Part of a small language model's weights.
Size: 8 layers, width 128, 2 heads of 64, MLP 512 squared leaky ReLU, vocabulary 2048.
Architecture: no biases in attention or MLP, untied embeddings, normalized queries and keys, some layers without attention, gated attention.
Training: a variant of Adam for these matrices, 138M tokens, 9231 steps.
Each number is 500 + 25 x the weight over its row's rms, rounded and kept within 0 to 999. Layers, rows and columns count from 0. Numbers have three digits each. The size before them is the row's rms in percent of the matrix's.

# layer 3 attention query, 128x128, rms 0.212, rows 63-105, columns 0-63
090:489520530489507506495502531504522494530435478469480497530532501511528505497549517501464495466490528527538503533530505481479476529549501491505466467496518494516533478483520428491480518502520455
095:450526551535523490443546503519456520516488520486507479497505503484520508489553519509472486456514447505526482530487495479499468500518517505509488471493510487507541537468509535489495517520498514
123:467500531515523498457517511552449500486470465491503484423478555470541490500496518506515514493508478500524465513486490467503511532506456524527489502492485456481556501501481515524486526505518509
093:517536496529494498468508511509470510471532502497498518482531518472457493495536464474487501521485524517521483510532527533523478500493488467509538477475538535483477520538525466464519537484527478
093:401452515484530531498524476538525500498494483483464458491484490492539493455487536527533543516497495520469490524477505487467534495483467510523497480542492488480515489508455495498472497503531486
109:508527504527490482467512499546453495463497491504514528437510560479470499520492502485479532521501486488513453524516493501499501488516436471487520528506525491468512523507500506503489550498514503
093:563547499479489479499534467533460490487490518493525538466539507534461495516501524483502530511492487497481471492522484452497501494502465487470482538521515459501520544497457519510469526522486505
085:551507468463514504486519487551471503480465501494510533467517528519484495535486529480518526528488490490470443501495494499502513494507460475489463555515525458502525497479449535474483539526485493
110:488498440507484526528477514444538511545518502534507504532481462557524518497507496462515494457503505488503521490465504490510459529501552516498465489534472513529479486487534502499526482496514539
087:479510547511488493529477540446549509538516511540498513534483480501511466508479439515506472447523505501519546480483480490484498509504539494488483494466486535510467492499541470501516460473516462
079:553497503456565490504516480554478464501481481470532495482485494530478495521484499503515514513507520465457463517508526518505542523527476501520452514513514464519567502480478487485457528538523526
120:497488506511447474514499516429519534509542524547495514534487480516513515515466475493463483487493503476489532463467478531516505501526579494501488501514495516525476501480542544493525474470482510
108:507508476483484477503490470471499493519506512510527438524480492517519479496472505467534511496510504525489509474464493500501507500497514493496512544507497507530505494486515525535458501506496510
095:496506487497467481514466484505526514504513498543467475486551479514484514494511465485496498553474481495480502517544475489498452525469499522504495458452461497557522522445530540459490500496468480
099:511500542507529535482524491508502546496442511508486456517490471500513486518485509525481496496519502473534509512508500503475506491508504536541444489506502504484490495486501506470501485477500462
106:532503527533524486495492586500482516490507497501471508526503522506513482552474474511497519462503472501470472516508458493529521506504516531506477539477506504558529552471479551497508495513488470
082:502456501551529529481505567506487497478493510501493453458492491508504567532495486506470495451504470523492501476504473481473523529499496530494512529489478512477476531482504519549525473507483471
160:466466532441542538539530490568504458474463485477488474465492503479515499469475510529494507527490475488500476536502497520510520488524448530500490493510501456476554480504453501531462496531490506
119:446482502492533555562518535500546480494505533499457485529468481487494474479476501518512488508488497493514511533523504534482516476493488520502502484531481514499496463493518479506498481491500513
138:467460506463555529471518481559469501462506487483491475437485525488527494487515525523487525516540461509522478541474485461500530497512459521508493465501501465450527509496452489510456512530506508
110:501499459500467482544473471434527503541504477503467462560503439529478550492487524492524473493501536492507558476485522534487477486485559524466496478500484560526468498484542501501493477467478560
102:442467485477566540485508498560517495497455473454452496494466496510534527500505543518524538524508470518474471535481495498467506504480466499532462486567489451514525482490460480481493515543513491
114:474488526508507493486542521568470498469466478495489500432499535484527543498502552514519533528513490485479434538544506474511511511507434507530488515521505446486533537512459499515489526536513506
080:436497514519483497498527499550470519460513468479490486466519526467538533503497550518504529561477503491467465534538511508467522494491454523525518506523520500475538499522467502491511520503520517
066:505505582511520512492491532488483512516486534511544471526528499470473482520509460513454468487510530494517518515481497495463469482502520502486534477433495581461515472498527499497529478467504480
091:510494547494537512459495493555473469475490477449499505487499540489491485500490472524486517511511515515513463515489503539498548505489467466500487488522530522512504489514498510482479529529543468
099:517486506501520506494502497572475523476421509508501509452489533499491532545487540512488516556490462490509449517539490524506501508514455512506463501502488442481544523511481521491490531507493510
096:524503495480510510494500521573442479471475493464486483459513529478504472505471512489493531509485458511512448519495485511504499506469438483485511500498497493492532493516465497479489536536528517
095:525534586490475449512532466505477486509519496521540483481506525509487485483528476527498478510518521482504497533498502477500521514536510488487506522452527501487510518535519507568468493493508480
102:479466474515527469494492565512504523514530491485572471511497484524546524515491527486516519494495480511494497500561538482523468462515526521484460504529520480457487485525469454528551506495485535
099:476468501502510549494507530513506491535550492474477521488494487506494527455522477495491493504475516505478509539524516481468498494477497504518553489450550500514518433488502460438492477470534482
085:500463477501511520471477521507535499510429530453498494497486510531503525477512496519552496510499511502546503490561485507505474507469497468525465515521452528478468504499531481455536487530479540
085:493482510535512580516515520504471456510490536482501519495479525459427574573455513494450494474494487514506521522461478484488511486510483484474486526480537498524501494503488542514502511485483497
104:478465582525500504459503528507523496509450497487463494536507488495514505544482481524488479501509496517513510497490484470516513492495507480508484484536457463512475529480505491492547498496499473
103:474500490475486551534485440508506492511506532429520500465491493483487517492498480558512500485495518508527524469522506512526522512464513496483513493560504485546501487480485467466508508537522528
091:507504494512524461491527527490484484506522509481491514512502545486474451490515473518510513461473482481487471516508514519520576477484503435498540494490483513502478483479511538527516504495464511
088:515485444501519507514530510497474543475521533450541504477470472496462452495459475490483549517485481470471500448526454524485512519512504527501512531507478507492523486478509522488506490544539520
094:497469494531514536478452474487493515475505520527565527498487529491566463556511498486462484492519437519484481507482524484470484471520517515509481486527511452463514485454483514524517506476525489
104:474485513502516464462507438508497431510516459464545508531513490552427579454495502490496496484500495490504492513508518519570517495512492509566494467513506529510461521504519476482498501484480532
084:495515490555523511522497457489490490491483480502511501473478548471479516509541500523515507517534511500541521527541497509492480517509478537495489485451499530487468515496506522498494514512522512
097:505510505524488520460526531505499492505537514547526483518526493505465546522531528509479478469513485494519495501458500517508547473503503517500522508535530509502491535483499498505498498510504507
103:503493495492507496485526501492514523520501478529544492505459492497489488462503521511510483485573529464497488489584498513513505476507494510479505483519474545504466513509540503462464514526545485
108:515491489502466561493490476495497511497479512495512487516523494512511531541500541482466492488483461524477486503439516456494487459489514485464510514511468466530507502479449522506506506530520460
# layer 3 attention key, 128x128, rms 0.203, rows 63-105, columns 0-63
089:515487523538478541495523530490479519495493501557518488468455503415551505478537513529529506488524454528545501513504504521509520486492501520485493494541475520539491504500525486470513502513540495
106:556500480497467478465490432442499502524517505490517509515526498526500478479499477498545506522476547513507546490480490514546510509487528483494526523518473543504484486518506475495502449495485537
122:463528496494517458503489510551494448498502530498504562500508501503451504476539530513530512500518482529511482537520472526511491491505478495571510495496495495512528509521454486492544519542498473
100:447495442521558499476511513470545520497475497495505555534511488490517495502504465482483478487511482492457491493517528526493499505484511477552504496536513523538499491453504534502534486490525519
087:527520511486493496467510484577438477497516501518514486468495518485493485516479512476456561501502434529511472517524490499514503497497455507483486526492498449449520561529491507520494550556503486
106:499551550512492464506522465575461464480488528522496523467529514514474481496521524466509536554523489540527462501513484499535481494498440492526522503471510464508512515522510494515507550524505503
084:490541523492523466496502506533471441493501519525491490478473501514450503487494546538529543517496499528549502513518473504504493516474468513518488507463498454487490531518489522503483510533529473
101:527529519479488479494512491556451451477510517497524490462504514516479487496514515505494552521489495546537492503536442491513473491512460502504522502448507470471503536530469491550499527536512474
113:489466440474492495524481492419543473518509491484467521516501514456540485486492494528543457479485503464489556507500505488474538505483522497504505497525482518488474486500462502492510457478473527
068:518435452502471548464411464448515530477518479513499500502505530484467452520485485476478497478515518460435505521476535507521495513471519513527499476508484509514520510463506564504502503462504525
095:540522525504503485479498483557446464479471511480498513440486548487490503483513510507469561493504497524497480502511498499495485514507474501500550543472489471483504524527482529493512524507514445
081:568460454492501517469444481449525511474454503474505515523525510489498424524471490474501473517515532485481526524441533456486523507517497488481529461512481536532527480473513496490511494483458480
093:561514441478506503500525480464510520497514465502488505492527517521492453481529511507481495487463485508453544515501474490486473523510507497503481505433545489470473520484476511498513491513496482
094:523508500499496516469516481507522511476492475514506445512502479523526461457480508515478511502521507537501498490535512496454494480508506448490521489481529487482509495496495505521496500509473495
099:463476505521492513485474515507456493525550491483509510486492528483533487513520473484475511489511477519449480471467486562488530535484523526468492462475487553528498506493497477492542523484495515
110:522504509479502525543481449488497464471505516511483518511503500525495465491493519563484492529526527492463479507547469497499509473522492506499527488440442509486471525505490501516515516486465511
098:499495494501504483504464489508501539516489527508532585523523511515555472466533529457505490502493532505485493492533552504539466511471506522510514460546448503538545478517502490493508518489484544
145:485556492527536510498514491543466498489460517495491523513480496516497492496507509478445565522525491545506461475492523522435455478506473487507529522456492487478502545490518515501518560539532483
140:535529531510510499487510496539445523490506477481484482445514540477497483518489546493500509528490480490493478467472502447513492508462461511495514516462514441512527522515525487491508523527511483
129:489550519527539475482537484573475451513490524515455528495499501477491507506535482472467540497517475525511452516538477528499489487514480492504529519462523486507491524523488505518509561529510488
110:463466456519480523524473517429549539539488526481514492523491493484510531478479478525520469462478522470474542463456528475484522488514564499470499500527495500517508472472515507458496466439498506
091:512529550478509479498550485571459463503504512509489489465483505505491510499518510508475542532527468541526488507548472501488459488552464498458524527477497511457510535530479487535491535552506510
123:483568558496518467505526499588457469494503532505530517470494502515470499484517541497501541553517463542500478505534467500493479511498436486514497540485493462482522513554463475499507529527512485
065:486544550495518466506558523583481507510489532504545523485493511527495491467500529471484519545494450528490478500536465490513495498527462484491494533508503480485512532536494472514507523516506487
067:533471442534479518466497493507476544504549492513529509517522522512555457505495478471434481477508499489498477497509544527554544515460514502539503468483484489549512514464530505510496520521512502
116:513505497516510490469481487568466515468499515513490498457490528518466478519515499463431528499514468513492460494507487489503469504525468483498538502465513496509510554493510538533518568534502476
103:475537539488486479478517512574484492463503500486510501448496516525506491498533483500476549537526500524476473471514443478477479492530467469495537524470537472505485518533494522506517545520499478
153:466522493524525473461473501575478522475484537525483494459497552500451511493486518495468544528512490524470476503516492491521481497509443483519502513489510431485507536498498526518487564558531500
098:493532495500473511486469503520489541467500493486539508478487502512498453493485540452499532500484530518490486481469521483499490484480461494527502536518490467505507520509494517472536527488519436
086:510508507458488509539500529499514469499496504552519468516517494514476518448519448473494512514488501491482501527497471498484526561488499499518524494485443449528504517503469517424465509530505461
096:484491494507474473472514479503513507501483488522504477502483510467532540469464533467471474467491470487526500497519491525499452522455519510542468519553484510466487526531514517516524496531520505
084:476506481493487522476518478501475473483517482529516475492516480514542474524544505491480479497491482510527518487478490473482519486461523485503485474497515526531533504482472512495481504505475518
082:524491497511492496507492518497513527502524475488508550448499488532503502473485535498521487531467495462499492492499520512531466530474510555526513499533466458510466461507526484579525498500525494
101:516472501463520518482479488498497538492495502475486489493477479503487469513576497523516493517567505504541492515520496530445470529554495496453472495503520550465500495499489487485480511520530514
100:482479509499517496459530518508508503494514499516498512534488461532473443477518526484513459502454508484513517527543564468450476545475510498492521501464529485506512510492523539537457483451521458
098:500536494529535507503487464496480523482464510498543513516524448510492455533493505462474485509521497494535499463475568493571507492493478506522507470478490489486531513503503478522517505521452543
096:518483518488514450479468515498483441504464522489482511516530560484575512499470535498497485509498516518466508518496550464522510496480478516472475475511490471534473482483513515478454534428436500
088:527485502480494508540518474506527517517516519490419524509529522472486453525527482464504531503509494524469516556474478525554517535532481508477523482471491475461448496527521507513483495534477507
097:518528518525520496524519475515499550478489518522441479478493476483511525539524479492497461514506492492519502453493522524424539500510522499462491562496504505509482472513487504464535487483502472
087:515487568519477527549482513501484475515527505486482507491505481505482493462479518481536477532486493505471486465469537503503516483490495471508497496538535514516510476455522515558517511460465483
092:513499530506531429547511454500504498484519523464494510506475493528527511502497456504544512493516579516520492496494519491450494495515498483476498518474474552529481510485502493485525503500491465
103:505520492498527430520494494498472467488525504461518500498526485526502483510513462519485487492497475522482505533500499510472520531475495491548496558458536497529506556484499511526544506453494524
104:523497473499493471526473527503501548484536518501501521476505529531531466490488535518544497514487495521499520518574521523528505486536501510513424479513482482504428525514515485487488505496532497
# layer 3 attention value, 128x128, rms 0.207, rows 0-63, columns 0-63
079:494508509461468466473547465500506485518502512481532507502502487558543489484552503455521505517495493502469516484557529464489526547509511482484484532514503492471498497523487501505498512504498476
099:520517530489529473538496502489500465538495536510459544500494487485513500500521485538461468494531488473531508512499486517522531482513501500537494485474519514534471513471546457512493460520479530
098:481493537452496457460537453502527504512481481542485532491553481534531462475484507467545511493481484529491511504519532481505495524492514486489493499493504461481505483510507480467486517504453481
091:531492493505516498548576545498509494501524501515533521492452517476542492471505493434490494505538550487521493522534532504557520504521495491545477469528503527536478495491480475535506494510533494
104:489505480515494505529478562492481504494566511507486466497513498484466513504488474497473509468550553460461495518522474488490490470562496498516491470505490489506513517524511480511515527505506465
106:494503498528506486570469505489486502519562517509496516502503515496466508519504486511465501511526528443492504477517468499479507460522506467569550485501501515522480517470522460510514516519533478
102:501491475490497495532538465497493493517543495520466482504535463534532569480465477520513539482545527484465503476509501471501489503496507535523496488528506501528482505487508490539470511541468478
096:506506495537525512548529524493479500489534518508499559479517530444483474513512485501469493495509500452522497536501492493543557485511478516546494492487560527540456507485514503508507488502504486
095:549502484484517509459571480498431495506512483509471489510487468528499500468450485497507482477525504518476508506532504490485447492495504567541464511540514516516517506514508532567483493527500512
099:475512520497500467447482464505510487501465515490503533511507509471476486504519494424504467490464501546526502505474515530475484508483506441463537511483504475464482493522502484486547515497482506
102:469497512500508514485450495511553510500449516526530502510466515517519488474539528495484472534448470564543497513447501522480454537491488463473485534509516499506503473486484489497495490479488500
086:516518509513528475525444486488477490555480528479490522482520493491513490503564493541465464500530506475519504511484498501491520459501501505507505492490504516526500496475539484474502473536477486
080:510516485531513515495444518504506500499442521511491442493477501437512514517519488461493478460487518517524486496484517531514499490473492510465484496498498505495532497510490497511556485502516531
104:563489506451512489509573535501468479479520478511511512493483504528498509519468496511483510501500508493469504537538509451530552493502509560526492449499517522512487494476507478476449492525479503
115:510500522475489510524513492497485489485506470518498465503529509489455548557446495490501525517485516487414504510501489489510495473462513482490531496510498494451467527502521525463499518497552489
095:498517518455491461468523514497510499503526545449472493521462497527496498508528538510533492485499496486454505553515486503529555472545499501467511493485501481458515494554461463513513482482443528
086:496506466494536459463468456508480498489524505493508473520490517539520529511470511540496480516493492517506499471484515506509563506493501527509521502490472481517541468488487482502487494500509492
109:490494476535485479517532479493486477513510477504475520497542509528471474499502554460503524489501544456513499505507478482485536516482500526556499518503543477502479500502496538516502489536491482
093:514488521502486524466513529498487513510453485488533537479502512484485494513516535496495507526469498503515502513477508466505380495476493495494477492505551531482466492460479555540493510519502486
091:466489477531483529560493495508552497498512544508482518508514519459524565537548504464486504482506511504523491511488496538510506495512488486476515480502567499498459486463509461527525510499504492
105:475507520519504482468506428502516492509471483514499550512515465510479415486483521513534486525514460513503510462502482506447457512540524468555483532500512480525511487500511518498520492486526506
099:490499492519474496469510507502478504458508475521473556495486479483455413524485504505482502472515474489515503509523489511531554525523501515520522507474515508453506520487522501492501490484545538
088:442490504493464495493495456507561496490445458395500523516528519505509500534524534523545514545480474545496496515470483495480461508462499476455482522482494508473496462490519507448507477467493522
082:483481510481470495472491451499534484494476487444498493499538466487530536527518492519532531476536506514505500476481500517525479504505506517443512475479517486476464512469502522496522504500482555
098:491508514461490465472515423498507484523501511538511489527502467544542550467505484523527511504480466539468523452495528494506515539482500485480479534476476487487473487504506489523497493501438524
091:482483502515483515551520515496501524528542465515527513464533521490486502498481514497537573511502532458490496469509517470494485465473509461524490465513501523530462511474496502486485530511489461
105:509491537463521493492522471503517484513468494556520495504513492545483450486477512548507499547461465488505505480479481483506517511478512477504514491508506468521499484472495541432484481494511493
102:534511504501505521516540536501511469480502530502480513510450488462540505527501493509466470479541484513527498516506503503524505515503489524512484484475548533501458485484520476534488466505523543
091:520514503505505499419505491507461509487484496549539499491493499510499469482486485486475476494456473517500511477501537480532513551500493540489458556487516490517539480510490523509505502491500487
091:478481502503491527552520535499516501503502450505483461497510503470478559513460505517491529478496527480515487494482487525511501483469493497452492482471509513508480509434502493500506521510502505
093:430505496515413490454421476501544513470492525485490521517494455518499497478542505549524521491520490533510505486498458485480492534536502435504531520479502505465479484510499484524523526486521497
103:527487510460533476483498446508507501519462480531514482499509470526562524487484510529552521499484475550523507466493555497517517523464508515476485484507500508519507494477511484469474487512446528
089:490496467518487549513507498502519494501472481452464527498497522502508547513520535484455477545469503503519491478495483476473422517514499484524491507504482511496500501483483525571491498497571488
102:519495491513494511507494547500496517474516485463491495488490522474482492549490492473494506504519525495489486519537501474486452464504496492505510479519465521493541508491511490472508500497544477
097:519507542479522482494531526501476507513533503521529519487472499527496489460501508478504473501477486477477509539515540505557531504559499556482491502518485467507531501546477509509487473478442511
100:530506533493505508531496511493455485512481489522548485512511460535490475505467504554478519494494516488500509520513435458532511488548501503527515525533540514538488483459507563521478495514495505
087:519486498467487507498538478504505470488544512517494502520510472514502526535499465484531505483593507490458502513520491520456505470485516518481470457511544487475490489471530491460505489497507489
097:447504522517495467463429475500495512486498479485526483517523483482491501498513535509550499500463478500519512471492521518541559502499495514472505536480516477501480509527492527481548501471464541
105:495511491533534498470465434501501502507483533529484505489495483475515473471518481480511493488502490515535504447495526560497496506499511481503562514517476488520492557536498486506531498502509548
094:469498485496488503499474530498507513506525489493488494480485503517464507453538509501452480502481506494531498551497466479489520502520480461521486507508486501522534495464480497524494517497532451
092:503526487499500452473514459488476480520543521483457501517510484520491465485497479508503485482538498485472513440542509497501564518497519534538550501470467484488509531539526469495501484521495525
087:481509496482495466510457443493475497555502474493496454499523469554507536508519501546490497499494493491473519480493495491461512483480507478497520529516479495532494499460526512493489492549495471
110:461488483538507500561498528502494530492501490555528496496510530492472491442494511535499517537489497478518498471488510465491510528434489498545509513511525541542469513480492459512501515511505473
102:486493505512486506490502453504482513517485432485502512499532481518494484478486488522526497520528463491488509486496506501432465510461494485513437542541527508563514487484503562505516487506509473
117:514515499485539486507501502498482502534533501542511449491493504476541514496501489448491455476470503497514497516478537539524543510487478462472524531497491474513513488510495490512529516504558477
089:524506518493495522515525511498527480487456517467478529508467500487522491540502535494482507499477486532510501501491474476512435506498507512509514504482518542456451490490522508522482465506500548
097:538518484495510506416560498501453473487500512469471498513477485504513490484482481483484447477511484514499501513508493504517531519507495537508496504493493479488528492563477527528489496492527522
083:487495490507514464533502476497542483503548507511454533501501495504533486489522493464523502468568514509504506517514503502474510501502501442542511477495469491523484545553497410513547476514449536
098:467497498509486500497485476490487489481535521489467495506497469536460505494513528545487520490515486465475510509471447472501486510538498510545547516514523501494439530495500537532501489513492513
090:491507510517510514475462559510495516495505510523480471491490508430455492464435468486487491453483520495516500486458511525543490485480502516493521481470473494522485507520491468512501500471493554
085:534506527473506490496498507485469488553512504444494526484503468520500432463558504525452464500529475466530510505515491492480526486518483497516461503517490491535518502511496525485491485528494491
088:509527527505516494500444498490473503533521541512492518506492510488463498497512469503476462501497498509493505513480494530483425455522497475492532551511486497518518501515522492498511505508502482
107:521481519482511485501448478502500517497415483495502482507519478489515511533518520531549514498498506532532485506484511541485463481481502499455482496515514503467527502469509509478539506513486523
077:507474486510462531568508541507542509473505462510468505490482502476520546501499495484507567514494552472497490510537499503514459523500492442516497491511451517486460545485487475542500518494570517
089:529502548528490531509519587500524497487493517542484532520456469466482487492453503489520509489512490460516505469512483509513483476536509501516494479476483476468479483556501507524489495470456527
093:512495511469495484487433487505533488512486481506479525506495474485529525552502492483489480486494516529535491475474529526508443496471493481471520507461452470481524483456508471521536505494517529
100:512497466492514524501559482502499504473515530455487493518457508499553532532518530508529481500525494524504490539489512554508495480532490528496483482536558528475498489498485505537493499494514507
095:495506481494499475521468505496524495516527476475481509499491533514495501526515518428483503502484534497490491511530490490462510497501507479491544490460439486480546513505517434465497488513512498
087:494485500497448547468547555512532506450510523501481525496486521476488512506490476455502537498509525503474485523495506497515456528506497507463463474504500498446495491522481511530506517460507507
091:562516518479539488508548513494443479492536538557527507515475510504486524523481481477448463500497506503468510517526501491524528472527508547515528478507556503481505484502510470492485517523498470
109:533495539495508503524512535490490490502516473521519545481538492479456450519492487495495509512493495457505499508532512470537511480523500530518491495490486484504490518491517538447487479494468517
099:534488512465528466517509488497495491523481470483487478500540494506529500504452507535545544490512515491488506471502519477512518491449516529500518463467451497501475529518516485471473473525440560
092:466498532457467480470533449506520497499485499491518457508512470584519538470529510513534533528459456537465519494510498454451483549486514489461505530511495509489465491484502538484483495499465503
096:495485524473406511455509533507510491474468502488485512498500465531476483491508499499540564494508503491480510514541490450478467523484520478480485476502499504445444517498490531526490520501509509
# layer 3 attention output (transposed), 128x128, rms 0.211, rows 0-63, columns 0-63
083:503511480535540570502479519517494520516549512524492528491537508458494510506506493509469474469509466515490530538485518538494501489449584493514527513499490503484540480505453489476503568492528536
104:527520579463471500480515490496522490496456444508503477530487480488498528532516474493548508505485556525531466525530471488452489515546509476506468485504501472501497499482523473494504466483503453
095:516493511492565513523482530540500538490548500469520512483491476450477476505543483505446481488495466512493489504428490543466477492511520473521510536517493501510515488498477537495503551502520559
092:525508522524505510474512485516499512445514513561526488491566476528518484525485531491538483487507526502496444520490511485565483539474502488482483485487475505515513483457477483478480536512502529
110:465517462526514479472490512462494509532478506475513492511515483526499527517523496500533466500499497477441540518481517504533512536467496545471507475524468480517485546509496522521496449515505510
105:466500553509495493468479516430546522559499484477518449513503474512483539521498486498531476500507507515499551558532471494497502557505541538475494455520489502509492530522534501499496462462513468
099:516476515511528528483485549578512543525491487490523517512532489470489493526505511526465486503524519507497507531477499514518499541496534522508499465527495486538459515492500536491513457475489456
094:523515554502443460508495502466499499440462472509512461508492477518510534499501531488565508532480551506481468478501510460507487524482455491454475510509486462508512518476472474504477452515488470
097:571489459532513531501534549584506511533489498493501521477546511497520461516515534478481488496500480523490533526491502504520513539479519547540516479526489475515488525511473517509468496475475471
107:478504551523479495501492483507501463483533508497487512509474496518528483500531495471527472486494447486550513454467469539439478469520493478522486570481511495479528467489505474520493518504508523
110:462502478491496505515535456491488487478499488550476503494485515486516483480484488489478500508490493494527466481504496460504485466534497461516501526471503532470507505502488490503510556481513525
095:520498576484471483492505486471535495525468450506503467538482480467476531501522470496509510500484533515554496544539474499470503507520512495481475481495499478487488511515526463492510468465497442
083:493511515503461469489530474510492444446486490543500513540491518561522478482501506502546503505472519496517468469491488506518508501513424498482496529466495492484500469459510458518468506510489495
105:627499502483520469479506511546497514508535501459513467482482477498484535518474521528476490502515522483458501499518491456488487512486523505484495465503517527510509527523519527508516512491485520
117:489527516476510490467478538556480505568519538428491519473484503522517520519507498537510512498487485527481506502498513523479515501538455513493502503466520485517507479508503512497515475526502494
095:493527443510536503465473463544459538465491473488482518505529503483513488520500477454506537502517496494511460515482513528476555479472560483531470500543501495505494487497509472476494524567548485
091:520493472515495499495508491504475481519515496481487514548480511484483520491490483464483526492516477473533553510513498507487525494509582527525504487515497550472475515506503494527522550501493486
107:484493515528485500527489560446498526511523493523528500513487482495514485508508556476501519492507521540483462489474497519519520565459507507490496496488477478535472501479461482504517523478518470
093:515448510515503485545463526519481531517511528548514459443500494484514508476472543518458494513503495482512480481525491488500488494503471457473506516450505509501486525524497481478490515490494499
092:451494534523466483468504482492490507491495468508512467497487479534503477500467517525522477523491534494494486447499494474499483509533442474478482520479502489537468506443508504495491466490495477
107:488480530496503525501532548484552522454497498528481505521501495485486503511543463482520536489488474557511529511504475526477471494511584474524523510536489524498522468516482515505472545501521518
099:490555460480456479502529499421490472464514519461496498469483502562497494493505512472540500496470507541463510465517483505481499483494478533522522514516501484471528506492488495552484518546477548
091:438512494472502512491522497492515472501497525481479518476477503450463482489498473504475569473502454520535491471514493503438506459525471445524487527473551530498513475523501507512525541507515534
092:493485533481512504505469509545496515484482517507500507508506483507488478512499499525476514514536536501527482490505509540489480493533479452513513512478508501535472483463551520475506450533490479
099:510510529491548578509487528606495497483495509503489564532525492465508494515497473497467473499519510503538488497482503532476487489509557482545502493521500470509502484481501497482519490503505482
100:481463532499554475529456542455534535538544517483544477470512480472473519501480522556454479487501518486469501499490498499513487535498494504467503465494505486529474525505517515470512481472511526
107:521476507459543478510488514495492515498496487499465510517460474473526523504508455557478518493509494517510479473515469493484495506566546462511501519498498543492523486498484514484524548477520526
100:546527537477431503471527468551501480468469486523497487508498500528505518523490506486552524518486544521523468484531473470474473474529485457500483500497518499505501483458510478502498471522483462
095:545508476508486507555505510514469479421515514530485523509499517511525515469504513480513479513480501488471506474490520490516492481466513504492536529508470493464537506496447474523474540512477528
096:460478506471500495521465501469469509535512521483527496493500497523515487514471502524491503517505526483489439471498481491521502531537451472475497479485519484530458498462516508484529457510489489
098:400524459513478553506486507508514479431489507500475523508509491514488518511530475503491469517531459506514545495485461523491481446482542478525522509532500518464509506500509536522479503538500534
096:561464525474555507516513489567516500502526498481513497501495492457453466495482480523401497497526510497546500520508489507483474493535503496522509482483514527505478494487553506486512502483494512
088:466461504528472514495500543491462515504498525566519474450485529480509490479459504526538508505520454493491485511520532487520499510511501477491512508475521543484498495541473500470482546460513494
106:498501479485492457471522492461523500537523521478523464453486513517453501486490513493495519484497461501473554522522506477512502495489480531472510475484529534480516523542530522514477509482495538
103:527525458496544484499513451490460529477512478507485501487529514495533487489510495453507505494479540490442430513525542500467507500470544532523508507500458440496517537499472466493489551514513528
104:531426478502514523502476552537525526534459501515468512505505489521530505546503506510487492530526523525485544513534498481523513539477527507493510469526455475484536511496521488521462505489485519
097:519504501498506493452519492547528526538499495474495493536505457504481491539487493527483525492492498516501535498517471533487494483560527478506504484501523536550485485485519525506521460498505448
105:457538499484486492528468500465480475411497526476475506508501518504510480488498496456493532528536517487506483485510520537457504469461473481503515493500468463496526487460495464481487498546500509
104:508501550499491466484523498507531478473490459503490503510493522533506446491521489519530461486506495515524535483481472526482486504531477546552513511496494486496501477480551492499468473476482513
097:452506461519516490542499500405451499516495476520516490497502502470514525496518490474511479499489498488464476499481523472525502523503537501485490506489493480464512554508448495509485518485509525
096:525544541490499526490500522508543474502498492468499519534500499495487516517520474491523487470518495517526527533498457546459505513469558530532500476543495491503506482501514507502523495487502476
093:488471530495526520495479539484519519594499479487500507527499496446477520503514459495457502488502508520528539528529475524474512511515563526508499458491510479494483520520523477488524486459495460
112:463495508503488489541494508452511488480520505502519485488528509491501548483482535497479497529519499501498490516494490453538474534447483504479502468497477513501501519509444511503527505493488499
094:494477488490519528515524531440520510544497484527500507519534490423473506501538506491463542482449490564488534487518510522478496499538544512530506502484512463496500511532457494527484499460467487
117:497490523497506498505488471491424504530498492523513510528515507496516503498509489448526502510470516497510478510485531504517498500514516502492483519456476461496498484443483426474480488501494484
088:523498551478451514477507511582538514453477513522504494457479512521502478502472507514522517505517515517536455496527470460492489491508466468495501501487522533513511478497538500469492498497509484
094:584517440526465525496509495570452461474476502505469547522508516509546491502522518472562502494493475488497519470465513520491522482480516507536492545533494488487515468478454497515485511520482484
082:482514552505514499435519496519541528471500460521525493529524471485461477533528490448535514483511515535519489516467497537474462523518527515537465474510522496541489475498545484505494462521517478
099:463521492493473494486494550502505544481448466504483520488512507502525521507517517490514513514521558548498472487512498491491502509497535530522505473499494483519483544509511504504502451510496449
086:495529513455481443524496480517489467445503511508506530529485497559548502499494520491547480524482558449492417464479485480485492486524460498513496525516485481498493511467517497500505491523478508
091:534494525495524522522464484414504521552464464527501464515524491423488537511527473480487501489498520513517505547538505497499515513489551482495472495502485462494514509516469466477500466457502461
093:494490557493480503482531489497538502555472466500487482513491505490500517500518483456518483499469506513516530543529501479468502500508530534512500494489484449471517533533531483507465455456486470
111:496450490492519488493513459498503508539496518484507451486491488512465444488498483490427537509525453513559535536530493526510517495530419498498507503452515543502483479524562491511477495528496494
084:445504485483529504470498502485461538522523532516535484443523501524482481518464517521497492504519478505454484522488538489548515504524434515508497475462528516521509470527511501503483493539495548
089:504540484453475526485499474512525499423492518511477513480507510557531471522478514491529490498479529493491434495519480499490493459516476485509485489560494498511525452479516508495486478516507501
096:473472544460518502492500470469453488566523528539532468500474489496484471514459467452482504496517497494516491520527501515476493490592509466534494500441521524483501483483558475494486504491501493
096:520497437533480501452536460569487520489462495482478482485522505513491446490468515481498543502493482504546524479506493490515522480497480505508478489493523523538444501473515514484492474517491465
095:463499529510513495479507509444509506561564508493546488473473514490455501497480486486498491467510480489472508536496514514494495520481530521493502478492523518491504506543539492498517557470538534
095:481534440498503486497504485524463492455520530523504518466512495543526489499486539531516480502486484476457461456462527488528506470514461479512513564499505507505514499494464529520493521530504540
093:591490531545469497464497507583503506501509500461490470509487490539525526522492514504525451524500496481493555517510496475508495522473532505461510498518464508504516511506503517507480482488497474
111:527504548465532452518500528438509497464482512503517468480474472507510501500500512514502491505504547508440459503512536479502487536496464485475500493489478462511545510500502514487483461492508524
097:541487558467538502499470516553530511520502509469522510510499490473468502513501493517458521491538528502541476539500496528480495521502478500520483470499510511536465473507555507473542478511507474
095:484493475490542545508480537588516538509530493510484552493513530462501503502511482532438516493528478505503502497495489515475476471488578482515534509488519512493530506527483513473528551493523514
102:477506448501519529514461521527503521515550531530496517465517498532509517527491536545458490500518476500479489493497482543485496456495507466522529530493524525487539478521482511504495530542505536